Each number is 128 + 24 x the weight over the matrix's rms, rounded and kept within 0 to 255. Layers, rows and columns count from 0. Numbers have three digits each.

# up: layer 12 MLP up, 448x160, rms 0.126, rows 385-447, columns 120-159
# down: layer 12 MLP down (transposed), 448x160, rms 0.118, rows 385-447, columns 120-159
# gate: layer 12 MLP gate, 448x160, rms 0.126, rows 386-447, columns 120-159
up385:135139185166107159157178110145098114160121080109129135086142119137141145151069102114122177092096124154069133130128098087
down385:122141099155151147132173117120176077155155115081131141129078134098108165136147143125115146155154111151109124128097123075
gate386:114169121123150112110150102090113153116084128109138083133140139146110142104159136172121144103136138117100113135097149109
up386:144083114151120105159122137133126121100151113173070103158125131139106155131088162091069162100110165089110115100154078115
down386:108131167164103111143141130131139086070137211127161112126121122114132144111099150111137147080137105104116129144196108106
gate387:146127168113138079134119182114130140104136150173150145162098076104131077179106186127143117112128123118143147131168139149
up387:087168110142131190098165137135123162141134158146106135135116117158145136094147127158077141104114139199102107166125106156
down387:146184111122143125184152130142128093127107114106128130154087125157097137115078118129123122080138117141096127083163131110
gate388:098120078125131097132123106121127151148158102130090138157127124157127140137158097113149147148144097101095146147141150138
up388:084104101100118090119180127132105147157132165153136104090153113126164139153140141147140105122168128130091115095106170157
down388:135171131150081125083125081166162102110134122116108123127095115117129164113133087142102122137184151176138117091097112109
gate389:140131138147102076126120155110131138086124096133102141133148123163135112145118114121127168118107092047130157142151164145
up389:123140125127157124126141134145148130112120109112171105161126111108103138116141101119124148062134131175138115153102092110
down389:127095119110127120133163128118134129098121130125104139147139093145109123125140150109155131136137115146145111142115129146
gate390:155125111121157135131156144166147148099163172110132131122117127127107167115125119152131171120149122101120115136107115125
up390:147111139145158076110112096138123093141093104125124140133100104144145099147139143125128126142145121121141111106108135131
down390:122125123125119116127111124125137132134096140144130124115139114146150052133141114141118133120118119137116134119149140129
gate391:141150175119151055147144144100108150142140142111150133097122095138151120117141129116132172112118134160166143199132157115
up391:175128129147123136107157139139121099148201137116135105146110124136114139105113122125115095150148140130099061116101165116
down391:144134135139128185133122150131102134100152147134110104144112169150125140127154127109145154142094110150140143144129069169
gate392:116108120136108120101136135137139117089115154166155114169084154101161121151169101133143113144128121087147124139183125114
up392:118138141107140139149124122132168135132133091121146161122136117149139105082160133127093110122138141159158116150096143134
down392:184133123146140111122116123105157114145173109103131136123123126198067114115140171123127163083135092098094119141112129160
gate393:144116121142118132149156144121117121122153104170123106139126083134124115123150113165164147108122145154153144184134121134
up393:127088128147153139133109124085070092157124112128103128119100168127136158127091120147141138172147122145151119158153124114
down393:144160151127135121133159127095176115115132102151111148083115137159123188089125109131066102147114113160136105094094156115
gate394:142099107141180093130121114161167147175128128170110089092123118123116086129132152131112155119168125112154175138113120141
up394:102130111127106150123127113150112116103114160180091097182094167119107134129117112100116132147162175116129124106146139148
down394:124155184125122147136129115118124112146129142134117100129200147136135108086113159155138175164141118120063119116140152092
gate395:204076129136154066148130157156119145113169145227149126117093110141128145156132141193113103136141136143149125166125145141
up395:131114177135110106100106105084111112115118099161092133174111121105156105128160111127098137148171155174075139162084115136
down395:108112143093136081143140135137108104037099122140140193135129128139136174140163171135123152134140165155147154150082121135
gate396:167079130121161131150119110139142126098180135187137137145144132132096067096128155168127124086117128140160159130125128131
up396:132118142132077129098124122137155134146126101112124098133105138138114121106143151157116105147139170083110155114170107149
down396:119151156129163169112138127153134066148134107127155180097110151150125099121123120114102168111129139153161099138092100110
gate397:155150106126127142142153139132120135120162125158150102121097097140100154084137140193136133149148145115120141145182102092
up397:106122134094129186072083117137139134104164128127105164152128178113131119132147157090124148163110123115133127090146120163
down397:125141163133140135087162104108094122184120148141142144138104117118160117113115140133132128116124129125149140129133133157
gate398:153133152143147100106096160085111118130119106149175072146122097179165139116152141170079165136116122126120165126166118147
up398:091149118141114185139147165120113085092136143171132132152110109123129135106117117139142113097109128147151138081117127081
down398:115119084122162162075120117134128120156137116139152106090149138110147079114149122136078114118153099133107153150133104124
gate399:145101091121138114096137129151137132131181152115130115134138122144114107173129170113122077128115148106128124125153151170
up399:156136129091126087122134115127145125101169117139124160136130122158118051136127176139184117106094147079118157126130139113
down399:142148113145128091104166144157120115143152159143090138129126111084129074121112137125116096128133069120116184093126176157
gate400:145068118163118111136148140118147136133137118149127068137141119105117085164102149139136184131133095112120150109087152173
up400:137109129139128148117108182130143146080137091083111128116127132139150128142126071110141147134137141127129136084093155134
down400:142137115130120157108126150125133122100141149107101114135141140142137160169156151106155127123137127123151099130105142105
gate401:162081150136153115115154105148105127156129125160122096111082086173134136122099103194133147175133110110124124161143120127
up401:113098090113130132138170123168160112112159132104139130127113110128141141124133113139087118099114172131144173104130143169
down401:136127089113141160065156138152134119148107132166143107092152099120128133144110164054132126102132129135109152098099131107
gate402:140112122169144087088134176104122125118168169134172132134113083175098146148132148160159131130112138122120107126138127105
up402:129119139137136155102102070125053107102182159131099130135116146166112142208159161144165132145181120172123112124147109119
down402:143148163139118191114095170153101108112104140155111164086149118115134167137108111127124163114137123140126071132141090106
gate403:123126106118147067112138146119160118129139154085140115158129093173161126126112137161167098137090077161139087152105158145
up403:129165134113083111112150152115154130102144124132081096124118121130159111147156115124083101151074094091156127122145139100
down403:149115115130130145144128100134094128140114093146148128167119091089137069132100087153136122122140146118120156092151113119
gate404:125134139134131133159135098146181159108165118140154120122140115126047108156156126119196113089099084096104136122104142163
up404:103099094157164119137103141143132073172145134112140108161109123150143071118153130087097139132157148125162114159108091121
down404:146115099150105115086093118118111118084121115138101096168132146180119143145113133121114172128065113153118139154130149125
gate405:138148116127173100156130138149137132124141111133097076186099124174109101174157108136139083151129120137149120137110147118
up405:154164132125116142124150120128075152140142125160174148118098119118078111141147135149093147158130146193151148075152135103
down405:125153091127143121104122112085101133117159152136127145108104104138102142094138148140121117121105175120150141122102089113
gate406:178103112124161082129103133127134123082134176162095109137090153165090152136133115151145165141142079105132173120122142096
up406:111135094133160130130089118129121112091113094172100160135121129118092136100114149144109127079145127111143098121145095162
down406:132131123109151111152102075161125107085136080161137170114145126126152178122085109116108125121126118108175157158124142139
gate407:117151117115101098093129132114127170138145127157118137123095102148080117096153139123135146137102116166057163112138132125
up407:129083086142131124150140151128139099123131129112097139114117109157138112132113112139157135155122127098154108142130097103
down407:088147142101144144082144160138158122131102147149119124076139142141094132158156091123144168140087149111154076100102124115
gate408:134124130169119112060106117096146139094095095125124119118112156150168123121117154164113155121079128132103154132160125145
up408:114104127109125123166119135145143099147148177111100140134109115124106130144146153097121090118154135109134160119164118107
down408:097147127125147144146108145076147112101120118119117136143139128126118146156155124096112181084128133132117120160124144127
gate409:163169100124133150109141133125136166124165174142153163162121133119096076149157146167163133146116140128126139171134100130
up409:145120126094120128141118152146125123157109106100157128184109119115106141114163095158109141129091140096118095173158129154
down409:138096150159122138116110128152118134142097143098137156110117116112124145144102143128112097085126142108117114131072102168
gate410:116160164158149132097119140109131126118087122159117113125110156124111128135197122127125099144145130146088159130149162092
up410:123129117156167099140076136105155117128130109112155141112120145128167094076133099141137128118166135110131109143113129141
down410:134114131114109084146157114124137118123130129078140121129131092124133098168147148125131154146149142126163144135122094101
gate411:145121136131145140122138160135077151094120151166096082161095091133127093171130126153079144130141150138149137148153112111
up411:144134184095121125170123119202119128075149091129159143132120114091102091127125112158138158111153134145116127155135094142
down411:108139104129127145136118116173135164145128158136104105057152106127140147116094114139108150164113111151129128122145108123
gate412:127120128142102118113193168130153144137153100154123137146135067141144128134122100160112173109143115156097158114138158153
up412:118114176124158143128128111173140116136172166124111142121131120141141162125142132087138107097097075121125166152165091124
down412:120128173087122149140122134121102141124141134162158156116116116166161118124121117144121123154092147111139108128159114124
gate413:166092125131164119096097130145128134127161135111127068146115121189161135132145165123110137105120076165135106139131162123
up413:103129126135118106141129161106120140133133124136091155133156128096125106125089111144123135129097089174160094120107154139
down413:156165096102151151110119101149116157132154159150107124146164112152097107180131151117124132158133135090166157139185129158
gate414:147135136121125122128165162131171125099167125163140115123165164165114133126133159130137157109113118107087146130161135106
up414:088131099136101107169166162139096139162111139147086123097109139132139156135100104146112097152115087097162157138122122150
down414:154098122132103081132115115157157125155169140147118112111090159126118162125088100125066128132139117121135109116152146089
gate415:168094158109183097144102108151124111111135157125160083116131100148116113110196143162132160145144139102097138160167186135
up415:147098138126129146099116098175136166091160168114145133098083098146169130119138123134130144164156139158128118153139159131
down415:093151106097126122115150147110145104109116133156182124134129106120121128137116094105153097101133115117151153122140093112
gate416:107099141168106120095139155178142151098135142136156158121120138163159081171139143098086152138151109130122118120135178150
up416:126103157136166131112117151130191122148136144139151101138119127115114106128128111116124095140125178121133149122118167095
down416:134167144095149074146079095177142144120126148147098133165119130124131111120097129116140133161138147165155167152176142143
gate417:121139144136125106159141148144112133146154126116125135126130135141129094126133155109141143141158136078151147130086151152
up417:119161106150143060108136150181138111132126162111085154144093150082119111139113128134105153122125111131106165127150133124
down417:112143148136120106112120159143124140115107158136105136161058135173123141139126143135157082111111137091129112133135088164
gate418:119133151141156143117154149123136130162135123142121148150122118157135076132130106125145133149113157128130128163132129083
up418:108151103127099125149133118112127104121132110133103108124142140151137120121101116096140140083103124146115101115129126142
down418:162118139115075099173133123090118171112119150086120167098116120137133126080168174103068195137118158099117127116107176150
gate419:135125099133138115137114148154120140103141146135117107138097129161115147132105132098094118084157145102127116185126208118
up419:120154114164151141120077123110122134140143125135154150163123154132165136158139136179161130129159083132143095126141133163
down419:126122129118134135101149096141112121112086102124086208102118144135151148081135082131119117127147138124167150092144132084
gate420:146129108125130130099126125106128147110120132116129132148124136123135092116132172131163125116099128133141139148151157140
up420:113162156122093130110100111115129149118132145126112155164120144108124082117150157149093172151097120124081118110153145122
down420:150158107125140104133122170112164131151123135141109150145098093130120122121136150142091096157098162143131102145110110134
gate421:139127122147115116095152112107136123140132109106129066151105137137114129157131127113082115126163115134113141142169112133
up421:129154111070145120171130101136119113107117149125141110157132148082071082154135149142132109109153097090153167079126104089
down421:097130163146126121162062138156180153157177131103109134102122170152146073090130134092130139137065133136123168132107078085
gate422:161092105170135085139132144099120143145127174170103133156149096124106132125143130179118130152133098070097142136130129155
up422:142124111161127119128167134114095162141105144127137121129128108112114138122116143132122133127114116097129094114146122100
down422:123123116165165184163082146126137108109161110127118164138110124098166206109139128095148079111103127173133144122135128158
gate423:142148139124119099110111126118137151128094141133108112144083133149168116129149151129139138170134143126125147166162143113
up423:110120115188130133114166139155086107130134132142112104106134142118091139144081094094097115120101169123087097091126137119
down423:150157141158131061097145133129147127115159140147170137117122106136128167124079125147101110158110115145127152115142111142
gate424:120129085094162142111155116097146102107138103174142091110133149142143153133140152123149124089140092144089119165161144140
up424:143152180147136158139169138093147141122118099106102116110139121106101136107092171132103122128134126144092099107108142139
down424:129169104146136161131115132114106149096147109145110094135138151084133088169115105129158139132118078141152155118137166120
gate425:172138139125147134142140120101112089145139161179162118130121134125115121139122120133179163165158112107112127158179115142
up425:115127106128122138115125047128106089132156132114116094100099133144145118147130146106149165118142153130111129123143077153
down425:113137136074146115096088149125106109126134082081138123131147142152114089161133159132125121172151143130120140111146107146
gate426:107122119124120119085152108121108114104137116123134120143138163140147101124134151172142143136172140103119111102148143116
up426:129117165091067116105145110110123152084158133137137152092101133134142132130112109103125098148120151083099100126134170089
down426:128106090129149112106103130121149088098149151090096170157125139114150108117125162146136143134123119147123153104150178137
gate427:143149099096161104168105117098114087114136131117134134175159129143134128100157117140164163134063105120101129165154131125
up427:141096099158120150148061109139130105096120092099087082140125143074176126117086131117099178115111109160161086163103109152
down427:105096112153127120152108176115113092137119128098126079128158128138118113172132150142104113139105103138130180154120119095
gate428:127136124121159135061108112133152153132146116119151080146096104155102153102180136163172156118087075102138111122132111118
up428:111138141174112143176124098080128141122108090124127118133081136157136119113109150140145113148150127136149106112144137137
down428:134135110158121154124079133140144142125137174152108153146136133111117119138104139131117144094130120142100155136127157154
gate429:137161102115121131096165166127162107140139157199107136145143088136097113158158160155125157144111148163126153087138116136
up429:099134111088118137125137125150079124152104119132133146078102141104121111170154148120168122163139189159136086114182130129
down429:151148119128117125132113139145119107150153130140156127115095154118137173098132093087119089129089127175100126116108140125
gate430:135103111183129122166135169151114149081136125171156168137130128148130097137096116115154159135094147133110132113116144130
up430:147121106136112121133160098131099097141130140095109139106131088115106135162113148120157113104163161141152100123154115155
down430:070088104140116181099144140147092157128162136128151108085090134131109091151154147127115145132127153117139087109165113119
gate431:090113154153149124168176155130182101095120122136125118146102182157138089088184117114103140118131128129123144114157156108
up431:148122146140131148129141124169132167087066116102133133164092134147114126144169168095087096167122157164146137086132131188
down431:092152106113120169142149136082086104136148146133096105077095125155161096173107116143135132132092140149102146117127113134
gate432:118097092123127149164147087128155129088160117143135128153155153167129116088158145136130159135138078085112115118117142109
up432:116108125130146113126132138165113152093091128164118095138093104141111102106112119141109116138136127162103187088130122121
down432:133137152102158117088133108111180142112130096158082185098141135156113127112098108173139158138139101103120106112144130120
gate433:142151120110126070107143119132119148117105140147117137116130136168076094174154115171128121151146145106121156142149160092
up433:130173120143099125144089112122123145137074103155164119181177120169121136123162112167110110144130096156126113106152117114
down433:108158131109153135129130150151114132126156144088107139165127111138102105099153128112116138147141122117140119114141181101
gate434:113123126127112080128117152141183106097149136103092103162141133126098111135161104103127109096121103119106110174149125136
up434:133138141133086153106130096114142134125108148101173182105103132133159116154137116121143146132156148153144138115126131151
down434:100123092162134116145123071128139107144134090149135131154126137130098108158149139100133153098134146154116143132103149111
gate435:120118175132132144145144176135120122143132145131167128132110121143114141144125157145108098155133125132161143133133173147
up435:129145156136094077162168169125112132092154090141134141155190094165132114163149109170111135115107186123148170151116159113
down435:100178127121118162164101135116110111103125081091091133134078142109103099129104109118110142142146131154133128143122106155
gate436:159080113161146123119132126110169105122151149114130104103058129150089132179181151128112117103141091115131144124144134144
up436:107102176111098133147070092127118142133102120148147152115116136120133143096117125109159150130123147129120136128138147155
down436:125156083138141154122151108170127125110109082115117129105148092092136174108164104167079133131138094133133165178172131175
gate437:167079134152130117131129141119154142127121072125138091121115126194110126157106090138125150145087105089101134140120182108
up437:091111106155136145103113152147181122102154131128143129122140157115133104139118140164095147127113102073125159151100147133
down437:141143088145152117133151114095089110121162095100120094073107128135119107157135133088100121123119120152154129089092109141
gate438:135177123130119120133159143127120187116144134111162108154141114139109150096163092136087118116131063112117187199133124114
up438:125146139135097121153137142119154124133102113132117122138163157116120107106131112114134150100133123151128085136130118156
down438:136121159125115127141105122148162113131132120136161108140142104146131117158180124147130114135131110124164129104139134146
gate439:134150171115137065133143103116132118123175116095118089139146080142109084134124123135118157150109112102139122154135130112
up439:120129148115097107094105131137164103095146092123110181104135153121134126133113132125136144132086138133116144149097088151
down439:158059117133149165122151129121117177055115152143129105152119106132106157129104136119099133135168128106127146120099133129
gate440:132140119153111090101130142140135139149129099100097150166121131166117109153155095140132134121093124130135152150123122071
up440:154137118113061119127139140107118164086149117165110102167133134087125125099146145167163138113141117127137118101116140134
down440:135089159112094125147136116166128135122113148128168089150142100153153130106127135135135141138129091140104147100113145135
gate441:119093144133169111139125151116128153102118159166118132109142091157080128126132113135153132172122113098116085126128119089
up441:141110154123157119155168128163172120121153143157150128159097156087144156072140117113133115158116138130142126124109095118
down441:115149108155171094113146105129118135168124097119087076151135154111126139104069106090097138108156121134179115140156138137
gate442:115111124146118114079136139115118172138135102129138114140141146143168087161140133118101104142110089092133196094159157153
up442:129107112165112131117143115098147152169154127090109130130125112109132145159116135141154129161150092103099106101136122118
down442:124137141102101145156098120130127084116133099154152176079143177161156102136098142147148084107167111144134125153090126113
gate443:118084124100088153090112174158111106120168148114118071163150113152092105082169120149150131129147115133124152098106121144
up443:135159099132109126161111167097142120129129119148141157160101097133097143120163086144153110161084101101122114109124144109
down443:174149093112163121130103115136146126168097120122091120132079146097135105154118168122141113133150113146154101095132107143
gate444:150131139095130128142111076154124104101136143159091138157163121124120119092147128125136175142098144135117142153153148167
up444:157116178124145115127166112122073134106113120144119137130150088112103117128117098136092119116128113162165156159096135152
down444:112144116142136156124129094133124189143108165111129100088129096103079139180113139109122138110137120138159184138124173145
gate445:149146112117123150150165140122165132093135161129130119102132119140107145134129129141108149097148135122107139120137120136
up445:121150117129120135126152121129148169113143094116143130127122136116161152160085135133140154120095129077092167131171109129
down445:133137132124146145127130108102123143138160124094129127142115141102102183105114147131124134133118140126141123146118104126
gate446:111127105129106094141156128158164123125159135123120153132142127160093172135147129123111118109137129116111141186111178120
up446:146119137116161098110110106147145120117108111134080142123134107128167146188176138128108119161149146125100159100137145174
down446:086107099106096131130136126145118118122069113148162114134141169129166128137115121065129119141110128081107117136100140140
gate447:167130120147134088134118104097100112098158116120133125173143136121176054192119119112119157132120104096121133147092126153
up447:138148101160140111122113110144098141136159094160082112128114112150142100125145114151105106153134145146136155121094176147
down447:091139106134140146112149133087159125151100122138136157111160145142150146117093145073130130159123113160123147136129162115